config.yaml
d_model: 128
head_dim: 32
positions: "rope"
qk_norm: false
bias: "all"
tie_embeddings: false
lr_mult_qkv: 0.4
lr_head: 0.00353
schedule: "wsd"
decay_fraction: 0.581
seq_len: 512
Each number is 128 + 24 x the weight over its row's rms, rounded and kept within 0 to 255. Layers, rows and columns count from 0. Numbers have three digits each. The size before them is the row's rms in percent of the matrix's.

# down: layer 5 MLP down (transposed), 640x128, rms 0.0776, rows 501-525, columns 0-127
# up: layer 5 MLP up, 640x128, rms 0.0882, rows 502-525, columns 0-127
down501 082:114124072122096126129179101113126078110135132123136114123141150142122179139122143129122120172123117153135107100136133125104141120112137091198169145130142122163100159094138102155137168131141093119109130146140118120185139152155089139152098104135139093147161096113097160125136062117150146086143139100131118132127141152120109093131094142139120119131115131139131151140123072092180129113131
up502 108:111109127108166061117092114136106131158134131087161105114105105127118129178121133081164164132103134122168121117077147097104142119160172137164114128164144128144138125144138120144176090158152157121104106061118090099109137154116137167172142160137103146112079120132120104141127135125126123140145146131131108130086115108131129111145104172112105144086135113143111125144133109137128127140165
down502 112:123129088086123151100103131119099129148102154113115179162115141162148127130096140143124140133138158141127144142131078160134074184139106129119117156157137122106109108088141156086141136111136099142110146136138149098092113161177148125156110104169156119119139169132088115142124101114129103159117122120203123130128105109131086146097145101137115129168131127145141119083132114128147078147138
up503 120:128136110178125056079107118116144115175132134109168114084138134098146107165152085124118153148154149124111113140153157138154118131162137151136116131094139127134098133112143162154116110114119174177098099131108150129165124126118153158132119119145127106144113130134124100097151139132145112081101148077136142128157111124129117158096102121120082098134126133099092140109133086146097094157175
down503 169:079118166138166138167115128130076129087126108123161145106092140108167134123174143119101102109157147115160147101106150069121116139141124156120125174123150158107111145144130102118110123131157112129138126101090170109169155163129145085132131121122145122130105135101118146132095148163072171119163133127116120094179093126116129111158076130110147159129143130125093118164115124124109134126132
up504 108:110154064140139114113152128117169124163115113083159141151125135063147116129121107148150147082118107117105114107088155107093117145122051141116104119070126133151115136133149140122178124143109167124157124143130142136118130105104168129132126090138143111072125142144126153137150119118092144141131184116141189166125132134130155152091114128145138132142123136091115100122145125117158130132139
down504 103:185088119176169128157123125146094157162125099149070101137105150157148130166132099140109159140137130125160129112149104133127096142143151097162151096124120164107136106125129127114100095115113138117122119122116134122085140092146133091151095113111169112112124055101133125147126121115111188093112142092120115142121111138116125148132146162133133111110185112129107123118129160168123138146164
up505 090:154109103117145138128159070132150136139104119103158144084128153083155093140106098087141105139133150099153133119105081093122135151154126122101125146121116113130077157157165117160130126117116137137111080110098110120116152140138180167127114100130118150088120140145147127108145125147161154133155089097106118146158167060149140136119129134109116122090141117149166148082143162107114117146133
down505 080:110140129124124125051103171157084137135136148148133094161124102162140134100105123098131123166153128148115079114154081167110128119164123099129102128182144149112138110081161150133079145149127128108132124144126119110142128135130091151121148127150102134157178123153091180122115091124136085130125139145128161143147113132140135144097143147145122101071099150112146104147109126135130155142159
up506 103:111128103136088135166123103123149141159103114138140118104162131113132098133146145156157152100120153120167117084146179099138116144152102113144120129134131160124107083095138117175123113112165112125141062099141156131125152110118133126139116117137132113090130146122181126136143112111127104139144135071126161132146085121140144142091128159089175156134144103088053128159134119144154155143107
down506 099:104120176169116092110094108134086143098115162110111154130117149084100108130095118125112155113078221150120175125181124160127125162115109109122134139159158115117121105144135106151133146114102133128119115128146146119146094128138176132119120105110100166096105143096130121141096117105117132146100150118202130173156135133127117110143142131132178120120116126118153126119130134096125120150131
up507 092:094135118173094163112177140129110114108093128143136118125172139125142127107117098165130112127119189112109125101153088122153122121143124197125146122097112126172121148143111082132118120132104118143176071109127105128138101153114157160133098159127175171095158139111126114114128138138129140105149106086143130146144139082107133128127141131134113137164131135113058153101126111138136148123091
down507 084:134114060143137135148118143107142096133117172143104153121110126158090144133133124103130099174106115116104137110112145122105120134160094123126157174134122171139104153102129114137145158095089081142120168102122138101139138134116138094142163092152108121145106103157129186127104166098147117152120089125122113170143136145141113147125132173156147101109118128177175102077108108113095132131138
up508 090:107094124110155097105146143094119150170141181107133108133133152127105153129115114133142111125139156185167124084120104107112093106143134149141118168146092134115114107151118143125169106122152130152096131139141132151170098151171121142129115119157113149169088094121129106141104134129110091107088176143080123131131165127175124109138111171163116127132116123156126167118086108110128079113148
down508 080:146130186136137124137130099154116101101099143120078120174098161163143129164123128115098107122109127089143071160122116149105129155071125152130125128112149126112137110139158103130095142183172125083170158135134144132147108152101154127073113121109104095126142153121144137101076165108127137106103154134130098107111126121134126193132164129133122116109146157115118110120118117124152158113151
up509 103:119138125158126150146147126128120207136165135081124119113112104088156105129140099154111127146109116132118113139136106138132127107152133128124133137054144136145147149142135149134175105147115157122135094176126156119087140156132147090109117109175123115092137114108161147154132131075117095095131116129081103134121138105119163118097090137132080147135141114158131144159107123163091092084121
down509 100:083146183102122106125117139111124101109105128135141119171120164195108150132110147155144137101106137160132115148108120123126139148149145115108103116124141127148144140099127149128147130123108122174163108163123086106133141113105096155117117139150129163087139111142109151108086075177100085160125149090118160127080161110166113137124154137152123131104103114154117097141169104117175096136135
up510 080:132137139127160147127080132125143146121135175087136121135132117154161136139151104130124144160118173140140122113109149121122102125140129158091149107174107148109095078134144141127086133115120171121159144133107156145112126121118122123125087123150108119147128123148151126130105124107144086128153166145094151170136131061150119111070143174105111108171110132135118127127044141077128098146117
down510 077:114145105089104140147140136147162133160139150062103126136119155134095153116102162148167086102116153117090074157102127151138131115129122131092101184096157109127090125169140097105144137124100127170101123141113139106119172156133124122141140137109094146092118129117129114152117142089107115151150095095179135109105117157121123129152102130136112103129103127131195103117144139119140175141132
up511 098:120159108128155124132114141152132143103154099104127146136133148070165162111092095142139130134124146111158165118088125114104164148127095154153121134083083168169155132149100144098135143115149134128151106119127093142128123171152156102146137140118171108133133167124113067102105137120132120098089110087122143109151118115152117168098134196156114111120102099135112122076144137110141128116131
down511 090:117104156132095190115141111161118119133126144158143153144149131074168105067148116134112161170148093125131113133110160155102099098173123092126114122115124108130148155112135110076145133129130117111169105123140137142126139098144161144112142150143155088098116143134122120097130137102129128138143155131146088124136122094108145082106109134169082162127098174154149093099151129144150158134090
up512 103:077122137125143142099077083130135138120111188124083114117090136124177156142154102141119115140125146120124147173137123127188100153162104115087125144151141143142143156122108091123136153135147139144153113102108103070157133146136181136123115123111102143169060115124136147100140118116154149134118134127132127101113125150105154139137119141133112081158158117096126168120135116166115119097156
down512 106:142164112109134155121116163112163129105168137144141187125139134154096120090107125178130182079128095086097170148128162092104124092127134131130085113134089124092144175128159137108138136144162163141120108137140118128118126183138113123124129141127114126126127149139103118109135122141134127104119117144133073096150161087148109154117065113141137143099137118103098124116136119165142120177129
up513 091:092105142170141105148083127095131132122138191120115135088141082146119154192114133091123122134093161148152149117144150136150126081146082136161126102115114136158131125135089123091128116161132167166141137158114149127131085139116118128132121098128149140117096118100140107162096116150130111099122128147134146113160117095113109143109088108160149143135162107122116165186132076113123132114148
down513 084:104127156132130162144115194129113123117119094113132110131129139145128128121168116086103112130157123142132118116123160129114173146166158091191091094130124117097187157128115118120116130086135115142108115080131130146120136126147119130122129124110123130134135166186115098128130158101101132135123097139123112153116140137117139127112151134092119101145111172168135148088095108138133173107216
up514 093:097130142101116103105120135124129107124132144151110107174093128095152124168057115094092162149149131097129144092115171150144122100149097110150088136129135149129099094092166117172130131142167127134113110158097082124111149149130131139157131137117107123111124133124114125115170104116141104172105163133111105163128103164148167169101117138182099128130100118127128170156123140150117088125133
down514 085:119139080115141155180140126159081090123157091158125096160143135123126161126130119120094103122129147149119134142134134162116134125110130123116110134172149150151126112144120127122127133123136161131121135053131134158135155140127141139153125129160139137097106063142172106135098099115095089123131122126175111146105140065146134137150142076138074132109127138130152108121071153146157168146139
up515 127:106122118145146116100118167135162117117152142105125132135134121128168165132129082145119132135118135144141128157139167119132103110133114133097089114150119129136129080110101127175142077081184128130153150117127122066129114172110123156195119133156086131166121156140153126091114170099109060137142115127121099141127132120122149128144142138149138110143122116146093129115108115138101060104138
down515 137:114103161124110129126139092119130147136140165095130138100133104149124129103109132125107155125179159125099142146146146153139120149149126150147083111136162118124151102106143124152166167118092119135105056125124163103056095156120105147134110113144126138172139143129138124137132091121142099135131125148141097131158098054122141151113119093097099178145146157119097118126138157169110158100132
up516 089:147143116143121141113100139158110111132133107156114111146153102164147098099132096179136104131143079181168143088110175167129136169108123151151115137138171143133124131125110084101109110095127172163122114104117109127148117116116142145118103131146155158081084121076127132117130170115137087098113163157119120128160099112132116141079124152132169105097141114120104124115128100149140122167110
down516 090:134153166151115115141139151125137127106085154150145099136132143106103096107158131087128122141155127137134129131116085119118162143113121079205111114166113105120128126154117141106104167092152129168153125146157131147163112132142127124098135167122112084108118136164127139156120149141104093097163174097122100179114137150102092123123139141080099134103137141101152120180101108124135129138086
up517 133:128134079145154113063096088138097153133148173125160138136130134140134132103117109119107135150138131118137156126108170114154101139140111124103125124131120181181084104107140158088142116136168160146135083139129077116098139171107170164123079118135115119097116136165163144126145163097171094111124114128113152141108091129112132122112093167123144125125115135137083140118120134127123154098133
down517 151:131141151090111138162106137128159092104109119123124110138138095174160156111134145128152128099114138126119151115170122161111131152150140126148115093171113122136114150123160124168106124142085114121139093117122145122125098177082143122128097085120147142106112094120127115100134129150109092158203095077119124156195157130127118097155096139177136105135140128119114149105141158119091140149126
up518 099:130118100172127152113124123136116122125067141145099147127118133129113114135145141150147108097132128120155120105070126097123098113078129162109136122103156157164131106144170129122126133140181124119141082074131154154183125143120119096131103127175122111108155126090152102119146138084130110113109168146145164119180158106114140179118144116127144151128131097158153136129129074158117132125095
down518 100:097189103127121077140145101141116117113128132119140162142120105187106106145125120147117101180108188141145113114095106091131154181130103089122085134181131133136117109116102166088144109122152129076171158132140102116114115134167142134136084133110119137100151150126140133129127115084142136125139129132101121112143156141139116100131127074124109151153118141149137093130154146107120169147146
up519 088:110155147147139098168091132105113139132101129117138178101117131133140151062110117118152157136107162128143121145122128132123097111162074149132136121139109168138124128128131105102193107110155199148125129136137129103146121151147144102101108112097139074141105095126116123111098132132134125155135095144098124161093089100155161168111116133170130101148126123160166111128084142157097111136130
down519 076:169120120088114092096083145149113118152139117131140147099126218082088087096100110149126137151161106099176172130135127088127140133114105091162171118135133150102123144116119125147136139114121145105129134139084131143121153140146127127121126153128111136121131146115136079116130136186134136128104167121121146106107105154139128147141126122112147112104123129152168139117123110116196095132176
up520 099:156103126136128144133124081185166160126108175130141122130083087157106111172170117133127149124135107120140123121080102071110138126069150119122087111131181101179095113137121147120126122147181107179115113099115118134131100137121141096165103138142111105133114148154124123114119139149136132122154124139123163132188106107155117122128131165131104105141152144166114133155117130150094127123133
down520 094:112131100097095138148135078111131104128106100113107078141147171113107125131129091145139113113148068088172122121150141130168112155130138124157100153130175097118085114168143120121157142101128108138129167122109152154109126120116098155166150148087111107165115088128153129157144136130132120114126133081092130145144099162142086153130149121160144123177175136151131114145119126122139137111172
up521 128:088114107165129125121149105101134135183134148141138131126112129088155127154116109158104180093102130140144128104119156125135146131165111114136136128152133113131053142105140104175108112125163130174144085148139133101124105141089140129171149148135132118151095103116129103107182157142140118127110176120107115123166110090115136131074118128112146175145146132132089143165122119135097115080130
down521 136:120136104145165095123127134116131163159177150154117105113146072083128117083117099119129152171115095120162149131144145139150109087145148128109108111155140107131125113142167123160123139125119127100104140129088087145164088104145117121083145136127157096110169148124154138141135123154118080136133112189148143144115142094081150114075173134150142137140134148169136146121102112112145110111108
up522 101:121126146127123133116152102090118117139108080114136120111147126114151155161146100114136125137137131155099150109111160130129168149141144126128119137141100100143135115093120151135142122083101132163168102134143135106129181125121159103151114129209109098134126133106132089144150164095110064131171106107112142126114118084155135193134121148115121107131121166117133135192132102180106113121114
down522 094:102099155140139135120147123129124113142101098106135083134145124131092194087126151115115129110133217134151114098118168128077149124116107122126153119093117145152137133158181106117105110138143152103113154122119134134148123108140101107129203103135131131142119127124095148154169128102127127105108146132130142090116159126149123111110157169141101134120153140124139102139143124060145097142167
up523 098:139202093124102121127138092142137102102108094152168110129107061081116086136100122132149113113112141150165139122126154094168106153144165126152104127128123142137152139126094093137111133135158160133142110095140115107157112125129129160122134100128200154121129101109148114128133134125145133143127069106158164094143156122168124116111126129119126095126104134080115140114164163128097142104130
down523 094:179141164142137154123088119118122125139148117134145073119139124083140140134109121137128149153104102129141159141115179130165141137148134142161124141140150094096160139111126156142108107145122107093116119148130100101186136104100145113154125088099140099171162118183143141121115175143109111141136076107162079112127111123130101150127134142096113129173067145125117152123111119089143108117100
up524 099:068168143139179161125164122155160128113136148126171099132119133151152120112132156125141117140122198120080116101114146122158111132126136138106129143111161141133115108123134122112121088152175135137157102101092143087127151162120137152145150122123156115090118151133107138100139154051118089129147136088136116140105136126114065128127122141103109121166090109093103111119142122122162136104123
down524 097:157153143113142124117095167095071128108087143135108132123143142122119120146087133146108131117126176121166131131129165187125104127129145115169164137123101133165094126123179146165097124148115092134132149127126153102190110138099100134126159092131126129102128115130150161131088131193101129111123108107165090124118125130103145114132125120112166106136149125151143116099164121136091110079104
up525 111:076179154122149116091135128117132130108123169120143132093100128146130141160108091154151161148148136128124107080104131143109080157142076125113108138131165113120126125144159112147161093155195140119113149133102095112172118132111167153119101117116118133141098166101125153137163150145147104127117139047121122129135104111160154125086122125122098126112112133150154134115115108126101115149166
down525 113:127105111147176132182145122087122136115151149121121147185103119119169124127111131125123121136150140139104136129142113136142102162161111141161116104117121156114134117136144142105108135109145111109113114151109129113082112140093096129174134216104090127131135115116125128105072088121143084169145122114109118120130134129091079117109156116165141134117147164129112143114120063183152117135137